Part of a small language model's weights: RMSNorm before each block.
Each number is 500 + 25 x the weight over its row's rms, rounded and kept within 0 to 999. Layers, rows and columns count from 0. Numbers have three digits each. The size before them is the row's rms in percent of the matrix's.

# layer 14 MLP up, 512x128, rms 0.201, rows 437-511, columns 64-127
081:533491454473521473528490496478485487491555480480498534488487487560505478528540487439496493507524508468466459558501508442517529536522508473520482497433469528500503470505517482507490492497512503
100:547519483506528446498475515507458486475541446528515474531506509520489523510485527459556468513485476484498512502488494546543506494511473494498491521487469505512492517522500501515551448460473516
102:540470468509494482508517495479477484462487496488497496494504552486479502460518495528491529468479501492514490535480505492516565496475456462493451508507516487488507519514517509506504543491547513
090:481487458483489456515516482474480545522478513475488479498498511495486504499516504518530517498477521492523497486484498483515520478495489547478483511497512484544467487479472526505516536435568522
107:525505548512484458492513499548525451506520482495528479508504510451542501473488521504489543478486497528496493538502480508538485479520450478534466529483512480491515463504500461498506486444465491
101:494476515472483483488539460524466484498502482527495535526484492487480528501485488487524530518450489502525490511471564480513517521504508491493468506493466446478520485479511503498519517543479537
111:536473472495467470461529451521475472497508501496519522524461502481557526508493511497509473516524499516494499504491474475528532485512462466465460522483502505484494504480498483552513515450498516
102:468476560494512488503528510508507474452534480493517478535493503500488468467529505473505486463537474461493472506441508488526494514459473498485494490487478492522505462488563525505524509477517454
113:468484501496492465484515469520472494467507470461507481483501498508531516466507503493479530473485519514494459519473467529516514465514483498501523501473483443509491493487507508505488461512490501
109:524506456476507488493476471511484477464530481498498504549513536486477515483537536492560508499501473539536488499475532487505537510530483489485484472484466512517470499500548539522554482487500520
090:506482435500497480497540494529515464497528504506484485546518510469500499523539500514523461548517512483503503504473473510518526531503460456500480465494504503540506479470486503493540552536458484
089:444497511504466505528531503502459495479477493499505498518489545478517498465504506519505454521508465481502472532482505478519481526478501460516483519495544501491509500501522542498556498488489523
101:533516417545529450529486516485489517509529535523543475476511503526473487510478472474488449528488514513500490521476473483565489512498512465515476499482508509484478523455516502524501516489520525
098:510496501489514481468480474495519509455477463511477517515509501482520495490504557507514522499479495435491479478494483523573539495471496492474505507477505505496511558535480518541528534496502539
104:483547471471522501515489512510495501523507476483536476502464505492512522454472450507468499479521519513515481544510463479493490543530487471516447493469523488511497539517483469518495526483506553
104:558467448524528452489540458501489505487502507523516464509524513497499491482518489483519478503507511500485473472463510489527509521496458521485531435524533484483511496479526501512521522517525559
103:481498501516507463500524489503497459519457506497509518511533494481524515496467554473544461525510455485509511479522515438527487493479490513530472506500527489536501537546490483503524510513493495
089:516479523469508497470478479500505502487513454454498458472519504530490463511484526438537479476534531458502499493486499518479484479551507522497508461500426502532444518485481467538500534510503496
095:542494492487539501460499486497484489520468487477489517526540486483463490479503528496546471500500480488490510547530500482483521492514449480491534514490491487479501454443508483533502482486533491
106:491477469479467486466481452512516478454555528449509505459506505521474484527506523490493526486480455491496497488516491458479532515528466513485505440495484505493501466487510474517482512492527498
100:506525479530499494503543486465514513462485534508498501515458475485464521442487508498500471488476471497489500509489487481557532524483486517495487461494551479513524514481529515514561486533498491
107:472496475508517491518497521497503465485462521475474512485481504508464478482457513507468493462485477502504505506469499451467507533539470497513496464487491487494518505544518516520529528484486453
102:457486500502492466496464530517493522499486451502481491517494501492547487477505509469508503481508486500517519519529496495504502483489487460473452483492516499499521482521510503539507505475463506
102:468492545506486459486466492528465498479497483498459470499478533486529528488474474522488476496534468513511463503471514465512530525478512508531480468502494520511516554447488531513497510461521467
099:488538479495497485483518493494468515448506474478499528480438503482514525479508488557524491487488522471493499471536477498509496529532468520516479497496474501514504484483506508516556544492513489
100:495502474569543489482503482517480487463484510503556493480478497542502518490505478501526475511465517492470477523496510491527532519513515500496499494490532450524454516458537489504479532472518492
084:489550499479511523469458482510540519516458468477471539470525538497523509528500498516508512458510526538484491509515493488496506515457491504511490488474492504469517527508555472528458483430523462
105:513504495529475471437484470504492493480495488497509466538529503486487526509497490524506512463524467519507460484503461539524547473508440488497476513502515446521491481513504516514535520485468529
099:506534523494478452492476518498491431512521467483531465524502531512523504521472512515489527536512453506525494523460494436502490511549467488511500470517489483445523489495518496538505507503467488
108:486479499537473498489493495509497496537428429510464481514497506497530492505468503497520493511533490451464501524494479510507506496539501453495449503488481482487506457500486517529536504512472532
096:492515522481515506491528436481512472511522519503494508512514548548512500499531509541486494509515498440488453539532485473521500528480496450568502499473488500522502545461499512508507524524483518
088:486535472526497459528536494495476537515465438510531498473525560498538497497562497516473502498527513464478503562496450472535519529484483467494488500498494455535522488482512524497524506470556552
097:513541474538504471478523490519502494491500481484523496524493531519483489479466547511517502524513493483503500515547527491496501479548500515524464516496494523498514519495445501523508482471505485
108:507477506556548494473495517497498497500513534489466503522529514493453504497490541471491485498475466480520509488431477470533519501513460493456489465496491477467496497477523511509485527516502475
095:533537485521463495504473480498528500473473514472492505499507483490506500507490495527500509518493490486494477513454467486472547499498497540517523490497512486522454457497499538514550510511489500
098:490502445512488515534476460527470525533469504491482461452497515499532520481505474505484444534507505514501481505478473462487556514505458502529477485524514477493548509474489520511523508458520509
102:464503466486510458544472483513509489511500541514477473521464461519474522526461483511509458494522534505487505502484485452514515494511470463506468494514518512510467490510489495526525531493453479
089:547549482469542467525491483508541514510475510487539463516458540470527547481489531487536546420526498481528471527497528513496533493489479485501484482456533529502481521507466487524492521497498546
084:473548490508481466467527483527438530494471456523464506521472530451483546507529496495501473478496519498470466480506489522452511484516459478514478493489505493489501520510483497512483499510477481
105:504486478504487440536492516525525475505507528492533480477496510483486534500473509480493447504513496497503520497472544484521517460539464477516517459508510437489552495492480445504499532506486493
103:509478517484481511462511534481490519520515452477517462512502516492524515495531472517516478522513524479513496497499504499500495481523507510496444477451488479502512510487499487520485562467543490
110:477544529508546514500532477490489520524496494490512516506467497482530492501507465476495509511473521498505523494539448518549505537517490501522462524502494489492465551517513510513524521513521554
111:537541493503537459504505513488465481462473450511521491487498547551549502471503496518503553477480481456473508509532490516478511468524495484523439544498530469526441506484500513500522495483481496
098:530509445516543478442453518525475459492549483448513502494491503468491474526519499467521490486506509472489502526488483519559546508508507496503510480481457497503522487484483488527481491431501481
101:522530475529495476461529476555561514516507488475453491470475499434466533479515506500486553473481508506513479499495531521504532505495512503468485524515471491476477468504513491492521506490497523
104:498473472535524521464501471476510505495475531491543522502477510497515480483522507453536501475476490500497500500440533468502495508475482492521481492467527499535526568514557534513505502521464506
095:522481504533484512495472519544514477518470477535476499460493520509480469504468510472522468490492508500496464504456472486525534514483488510506504469515510498517527518513487557527520544486510477
097:506486523495482491518527501490518491526471543491480491484479473444480447515465491492469505499554510504502483494428494467483485505474477450462462484515508474520500484473531489505523474462502468
098:498456509552460485534510493508548476474505504490556461566508489516517462521460477500488511523501480494519495492446509454512487495499514494516475487475529471505519531472484503498525534502519462
097:498460480508512462500510475502494499515540493485556474518525536510506554527529511499567542495507470496524488541495530527511511473542488520499490495448525462513471466485537507494483480507457551
107:477534485511545468482535536518502482511496464532522496455456507502534474493499535489503499447480486504444520520539461533499471509500502502541483497495486509501509545503516468515518484484492540
103:454498501528503497505501494508496458516457518440485540493526518483476499484493480496514484516548479490448486462513506497464561504466486518489480482463478493517515498481471482529561518575468477
102:448558504544517498530530475490495533448460456484492490500496531489504516494497505522459492495518485503513511481505494454525540495499479526512468515500538439512494505468515533482546484484523477
098:465454527494494455470508500514501493541522476506507496508499493460556558511488537477512516497505535466520518492521526519546534462525470498520485522501513491511507474457547482492512477514473560
100:486544494514531472508534508522523516505507492483491472489489552457505502478534495488532515506480474520529505518537537511486529516483528495486452530498547478458486515481503484502507469479480527
100:444450495511486528488532472490500482471527494501494524496541510505449519478480530535495430481541501493510491470448468446491533487517449475532493509505502497483508483473493506518504514450538477
094:505511458497531481475496506525496497454502512492517441453503504469472510496510487476493440489499529492504494511444539447484496514482499512525498464472529454468536532477529499511461480486520529
103:471476512522469500496454502506492508513481517511505434517491502506544503432479496518556480512532525492508473508502504522491494484522513447519415526497509462506477468492466499504476523477471554
098:517496456492530473504491495528522506541469500480505437494485524459475552491461482512567462498511474507481491494542502482495538504536503472500516506509461507525497540515487504545483495437463454
098:483473442557488465518498510510518496514471509502494474498495484475476481481500473491526486532481511509491497453454473504466510506508486478568496428501493517543526463464517476521519516524516520
104:463469515486519459498532462496539510510539502524512473496476494485527546513473525508527482496522500470505464522532490516513542513502504484544505483517477496515530529442458540487521545511487497
091:429518486574519501512464500512439520499496530524539499516479494481517499459509466475479502496484494461474491486454515504477514515497469461518518477482529511529489508476532549502503518485530524
092:528486528507475516462494520481511465483453469503512521504519539498519462477538490476517496524491473463473480517530451504502495503510530492486518536427491512526490504492553479530480511434493542
101:468487489530459473513535497484498478515489546461516508517481485533507482498501522473515492503482503497492493486511510515480527513500450526542476524493484483530530512500547490511523527512514590
097:478516474547539465527459511498477541446521467474518457519483492493482488519508518436546521526501511494510504484521478490461510466505483500495511512503533509525488539523502517511481485464477498
097:493455512504491480455515490504476501532477492452491480473495499456552534491494516451481506520552515505490481456490461457495530497485471495467473488523510454508465503484486515493508512476498512
103:493486483471512524527486546518503485500535558479519532475524492530496475483530474467470471527532543487517501500478465479523485505511506493530474481479472501494504540435487492526488522523439537
088:529492506526432484514512478503499476465492507474465493461521524501507498507469523520518513524521463474521455497458534446476483495518449509559494455486529511511468483499490479539529512474495493
102:453472495530533525472486477511512517514540499490481446512503542500509513488547539466519447518546482487527515452487514459519534477501498496525482478455512494454520517456529500499517550469493523
100:552496484519485499490490528532499491465511516499490467490523525514482493474494480472455528482502473517519496522481486442457499527465463508539490461462479481499535516539539540524488514510539486
111:536515515513506508466521518525439504508459439496482517489491535462515495496536500492515488519478517493512496506471467485546527531518485518457505506467479479473486508499513497491493524470499542
126:486467505521491457506482482512494457503432478521510507495470519520460518476526500475534467497515494471484518531474521473496520502522481491508456504484525505543522452512490465512536552464501492
093:539507483512520463474478465499540486499493479503452480520476517484509483450507526493553504523485506474516468516468505519532513491538513489515478497482459492478504505520468472513499511485510556
101:502486496491471513545457514521474507488503475472519455500493503499487488500508478490544483499524498492492476549499509471481489517471480515529483527430546529508470467498483522531529530492523500
103:506518510533490433539528478495461513469470521474503538500485485495502548495435515504480509480527453491519494498512520448493510481510454537505471486510533493499522469461509536494532499483517466
# layer 14 MLP down (transposed), 512x128, rms 0.211, rows 437-511, columns 64-127
079:496524499513491519501551503537482513493496465467533474480523493508503488486492509521496479497489480519493528532534470499522527523440496533518483529505517491492493498474480506561526519500466564
101:499462564454522515513494477543527453492514551512526483539522490495493484536496505476514531504502539561510522478494482484469505559520489501494540524525517456509515475490503507464477483500495463
113:495510500495498518486495506500481518465502473471516503559486478496551477505505466512527508501525515518472536515509546549511450496549508434528509506509503508525486487498512472561532520485506487
083:492468482462484500541516465502499479481524450483482489515553535533491516509492473491518477533453529555474551551466509488476451479508512529484499528500512516478497549467447516497450466486482473
105:485519467497504492507460523479500505566534488490498510480460491516528521542531496481554481497544517465481474487491487462490496495483485526451504496503459459483504537527526455485522488483508510
096:512480437488498543522546508505521441527455507518541482490500486505477477526500493470500541472505516480496523520506448459530465475493458512504507533468465497461488493547451512459513497478464491
155:505501520489462514483532463510479517518503462529518460482500509473508485507465514481491500543519526521461459528559496492465496476518483511486522478505525491462511501463504462524497531522460475
108:519505499517512486501449500512507510505473512503502491508524480526546434524475475487509511495471523486535496517506506527489506522497464536535511456482514468490495518484479475521494487513450523
096:482484463491472513497535501513497521463492499483436505454532496523517511477489519514495513528513532525492467494483449545514482523500509504471546497537481484498529464512495486453502463499502444
104:465501487462505495494532516528537470527516488499500489526499495511472484495456541529509483521534477513524495489493511502514494479518511469527515509485488464517520464496484510491499494530456493
080:475512482468502459450463542519502488470490506492511500508507482518497518515505485491513503455482486478507455496500522510509507488448536479501472503507512496478462519492498527511502517480512544
086:533530519512492469554485488492542478512489495506518456495488469501517501520510517493496485498535485509512493517513509510471486540493520506479477523500463514525501472487469487499479537472489497
101:518478519541475470498499473468483510499489483510505462551500548486474507504549530490534527456485472533530521489496498544483499506499517454504526469518530502537503519543490549480527471513493505
092:468558483552488462475487499494444475495501557482476514454530513509475469511512506500472459537518489513523494479499512468516495469524533514508472450536495497515482498485511482489434515538514489
109:457523507468475481520488513479483489496480554518486540482516460549495524522505481500471490533485495486531487488456512539521487508522446481467485493509465500525521510506491482461516509544485561
099:506520512463505482495527494478491495470515486493528495507491464501460518506461498486515510505479505551482564500534522492477462522535511473509516517506523498481484532502510464514476484461487521
098:520488499500546537496488511478494513480487566502485540486508480496520461551450479483501511490591473493540475491543466496521442492497546518531540455460491499499476511485487484508527520493494524
075:463502503493499484495493483539468530494493543537445531460485527521491522488528492527500484503501508522524499466517505473502528501462498442499502516501535483476514503495496516469537489465502540
090:547494507498520512534458521512516510506534504483505475531507497461502495516446518463517454445483507519520501525512532452452504460490523516475491511474544504451531520507521495523514482504512511
104:487484445505480516506491489509507502506526548516503483505504507479511486557506501521508485502489506487469536445545497524531500467497523494504458511502496449469557490482469494508511505484527562
098:492513532501551494450506525493489500502517495500495510492524489491516573535478523505541491549477486506500563479492464470481515521483443489509528517551542503491519497505536510501502473491530487
102:523461506490478497518494526501516537547515513517495494528514505518485468493495465503486521511449490505501515473566482540512488517516517523465480495447495498483513478485525482437522485472448490
098:530505500503437480517504481492528522504502492521512520486552475504460521524460529482504479515492500551532496511508477482541497527495514471532457529480514535503499521520505508445507512543500508
095:493489522502477515514530493464509544511457510482506535484490526497495459491502510555519504532461540478522500446535506506503529516521518512504525485510494535489537479554526494532511500513449503
082:499466515504561520523525507492487469501500477509495508488533496503494513532557492496535497468463472492538535502487498492494504447476507517470541501492519449569503485469505500476484473474480496
088:488502544468528576505481488522509551522511487493511498508510491498490488523495499512482545504481518508495487476497488535472485513499505522509501507482472559476527504562487543494461538489495494
078:537475463522495506523497553491526516528494498487499459550496478483543520449486477530500505489505496481560472502479503480485499520522538514535519477466467529507508498528505508541503525509500541
106:527517485493497500547504469505500510524504494534517507506485543511443481488461515479464470545486528508528504490503487471506487548464509513496469514487489537492483507541458482545499430483501463
098:492545500500516484491506518513489495544495535484470488503508513517484488441465500494523556507457489446473514518533538510504527462495510478508521529495526469471536468498532516525504502457533523
108:502521512495503501503513486507503495457472473461505502466458533495488495520507513529460465526507528490495451530510466487512459539483515485492564482496483505526485468543484513482448498506469463
098:514484515527516517517503468497516532506506483455486522524499523480564508506478498483520563465462507531510463484532488517485487463486492486502557463495498480463509500518473492455485497498504541
092:452473496525515504503517509524485502521541472529513508503478520502461492485511521488477519519509495495503485512486486506501518514521468509518453488527441470546520495491507514492525521482522522
088:470518556453505507518494503514523522519490475496545471500466477499488517460495464506496483471512478489526511457508495489466478522502457527509501533507541481504483462468480513488518519498511517
129:466514523575519524493502478520518498474487496473514523530537513479476516499550479494510496447511537505479517500473551501492474478547490487512539494454511514525496509485507470493522515492484501
092:470498518508465494466473501503533496516515532470496528479539489485502559536498533506540525497481477488521497510473503518520513492495509465461524489518543521467507548511550500484502519494469505
101:517504489483521533533505488523516502517561462510513465525540501532491409517488502516452479492487479518499517522461474510467522523459510503476497483484464523546463461484473496507510526507472531
108:525467531505469503533499482495517497506487437450521490493481494506473486548483492441532489531500474499489462538477492544446458498500528493534533499518440499494528498504486501508467471485513454
084:488457522461494535475483475531471516533517503499459502471497460523525544510515464500509477521498500532482504467515471481515498488482495511471481529526484479434504494466518496502512480482474481
072:529492513490514504504470537481518467517508505514513496448562498510476464527458439495496537532499511509516514485509507505501502517476514516512543474517511521493515479475522470486535520522518469
112:486503481499538537491488516491514498488495452512524508513472512541492481488519431500504533502540461511512512485522496504528476479525481547508529519487467552518507511493534511528514503464504480
100:517501475516509527448491514553504497503513491506470453518503508477465467484492520500506529492471531492499507522507527495455518516466522488462519524499483486568445516478452519485481410474500499
115:528470482513492474522504489489498477547478491529450444544474530540486521506493481478538493465502478513513538499500493432487511503468474510478514489464488472491456484499515498439505485497491506
125:468505483530542486485441522529527467497448508473472493500544485472440490510528535493506489498502509529515502492461499500544506504510474464493509499483457511498476521544490536533500509475546491
100:511509522470456480488511482527471521527525521531473472464546499535493496567507491513472519480537458447503490494479506501490505461489561487516489513497475503511517529519544473502514508494459486
102:519495511498511505517463489508478518515527536490473511471486502500471507532524517531504481462532506523512512480502494466463462496522494548499493501498454481481528499527510480491529458541543493
094:460488529499491462512475475525492505533452491477455493513504452481468503487517529489507502513503495505459492468534506497473529479511519517537478493522526474534483442488481494501487465507516492
091:484502506491438480503481520472503539492497491531498501487491500478471473512509500546474461516518510535497468521480496478513475479548489510489487509531484522536494495507512511475513505521517490
103:524513488512539540544485467485560498497484495510485528496518535516494511552515526516516475497511462523464516528544524531470547516463488529483538524475491503533527471519536474471480493515473495
099:539473518492482514500502526520468526522545515486469486491546467507519503540526509470495514488548541450462517497520467517515478499531548485528524535469471573523462486513516480495514510502507528
090:496526522495509477489475503507496524557452498508485476496464523491481454478493496461506507560499492469519511438501489522436484532460484450491557480498485570461509528470483510478512512512506468
112:500551514461503538514504527433523521473479499535453482523517507508491504499469478472496522474467486565469484466490487500472505503503470456473500504477480491532509473506476467516454498504560531
104:529488482479457467522513465503525507486450495451437536469493449509551497484484517468491504501510513469555483506510459511503497533518493526521483518532491548519497481481496529494480534535521466
098:499506513484546483500464489464470498504537453519483499502532495462483504523510538510528507507526506499508507477473479504479470511486521456518516538508447539499497479453461503530517526514480461
097:510510502472514555554523508486512470505500492495504484502516550499512498471479542527535516495506519522523510467457538554470515537474468479477502499469494518516541509512515489541499510506471487
097:511483492457506505521501503533501498500490525503499505509533501536501477519544476534543515476510514488490512515521513551507493494488468497500478469453543464501503539469473495485484527528547512
098:515484529469491551509501500522540496530465533540526514516516450499497543487535542499518521514492491513478489456492498509537525515508507505504505456510456501528542528510510513514555482511480512
086:513470467493513499555511536459474492485515523483534536498519471515485500520470501497506500481549517527475467500516482545469497474513494458484502486508481527514502540520460524489455482506485518
099:553491469494520518504511477448486490491537469519525519512491471506466500508469538494478571495480498468511446463502488488493478486511533545489551477486530530475537512524474506537521513500506494
092:481495534487444487476509510514513483515521526509485503510511449549515487503511468495489539508505482496485559545451512464522497476529501511516499469477512463520513500482530466447500489499496518
097:537486487481527477507494518506518501475519494513470562484504482514529513520522479539512472535524490481503460540533512527508500499435508468487511521480490487514514535485485511495521485492474553
100:509503511496494507473464562464508523533473489493480490487520471461528440472490519496490488511530499468495498488544503489484505510504455505516492524526502509534494521514490446519503462524498508
085:514533519505544562533533517491482525465489547456482493494498493505512451457521485480496518479486542519506505482538534493540465498511507503514500510487498504517475527506504480517519532506522519
087:520517521480500520500526478491495504498501507507494522459457469494478521532466546535484504537496493532483512533497531480518540439525468511479483524538504487472478512516472516549484469476495515
099:536508525439498515498482465516522514500517557521526471494499516485474535489504469540501479496481504524487483474539472511522549524484494466498508477508488514525537511467531499528492496481546476
088:488499529487448474516553494482461518488495489524508530544492496492484518439476494475454469463449515510509504503450483525490501517499501499464473495509508535524485498506491474492534528460502487
095:494535490532510534509508516488519501481466487536524477549515457551479438485506513509506466510470509480504504535499505534495487503503502512488540487476517574523492488443484471499489475476504512
104:537481509487513528477491502492483513531458472506471525496466492487508493489529492496504501494494524509468513464474535505458453493493507516500521495425459492489519555527498532513538522530503542
086:511560489486532512488518494476533528509537529501502494484497518492478467537495502530539480517513517484478477467557497502491514519454542540490521520514504496501522468485477515470492538451519502
099:515438519528523541481537507512495530534488517459497508484512482491522463518506472532484469506514508528515501456505520486462532513482516527499465479469515472504510459510469511472531505545513529
097:495447505477490516502507502499477545474525494525482478506486497500518502531508508548481541415515462463514458467502495543562492516503502509489495500512461504489519483500473542507523518495458458
117:521481477492511468524493541490470530506498479583524458506475550482463467500503484485487496468493507472526521469457477517496510545483496476456507554506495507492519490490478530475471484490483517
151:501541516499508497520514516495507523484465457487507481531518507533463481493505478524532476502472471484461500495521505481472468521510498473500495524519518544511494489518528477521480459460475494
086:514505512528512492534514487502475501505454515497478494521483471489561467495506506466533487478541483499497498519524466486500473500488506464498542501519503535498451505495514498452476493545517489
091:500510488486501518529489505461530486532492511543459524528469494432504498453492480545514462484527502533494502524485504489544493503459495461489522532502463559518517501506513524525495500492483498
103:520471474492449510475468482524484532519525497499510512502482447509534505490531534504508511520521462483497484529504529495488508499449539477501498503491493484470504536494488515487490484519498514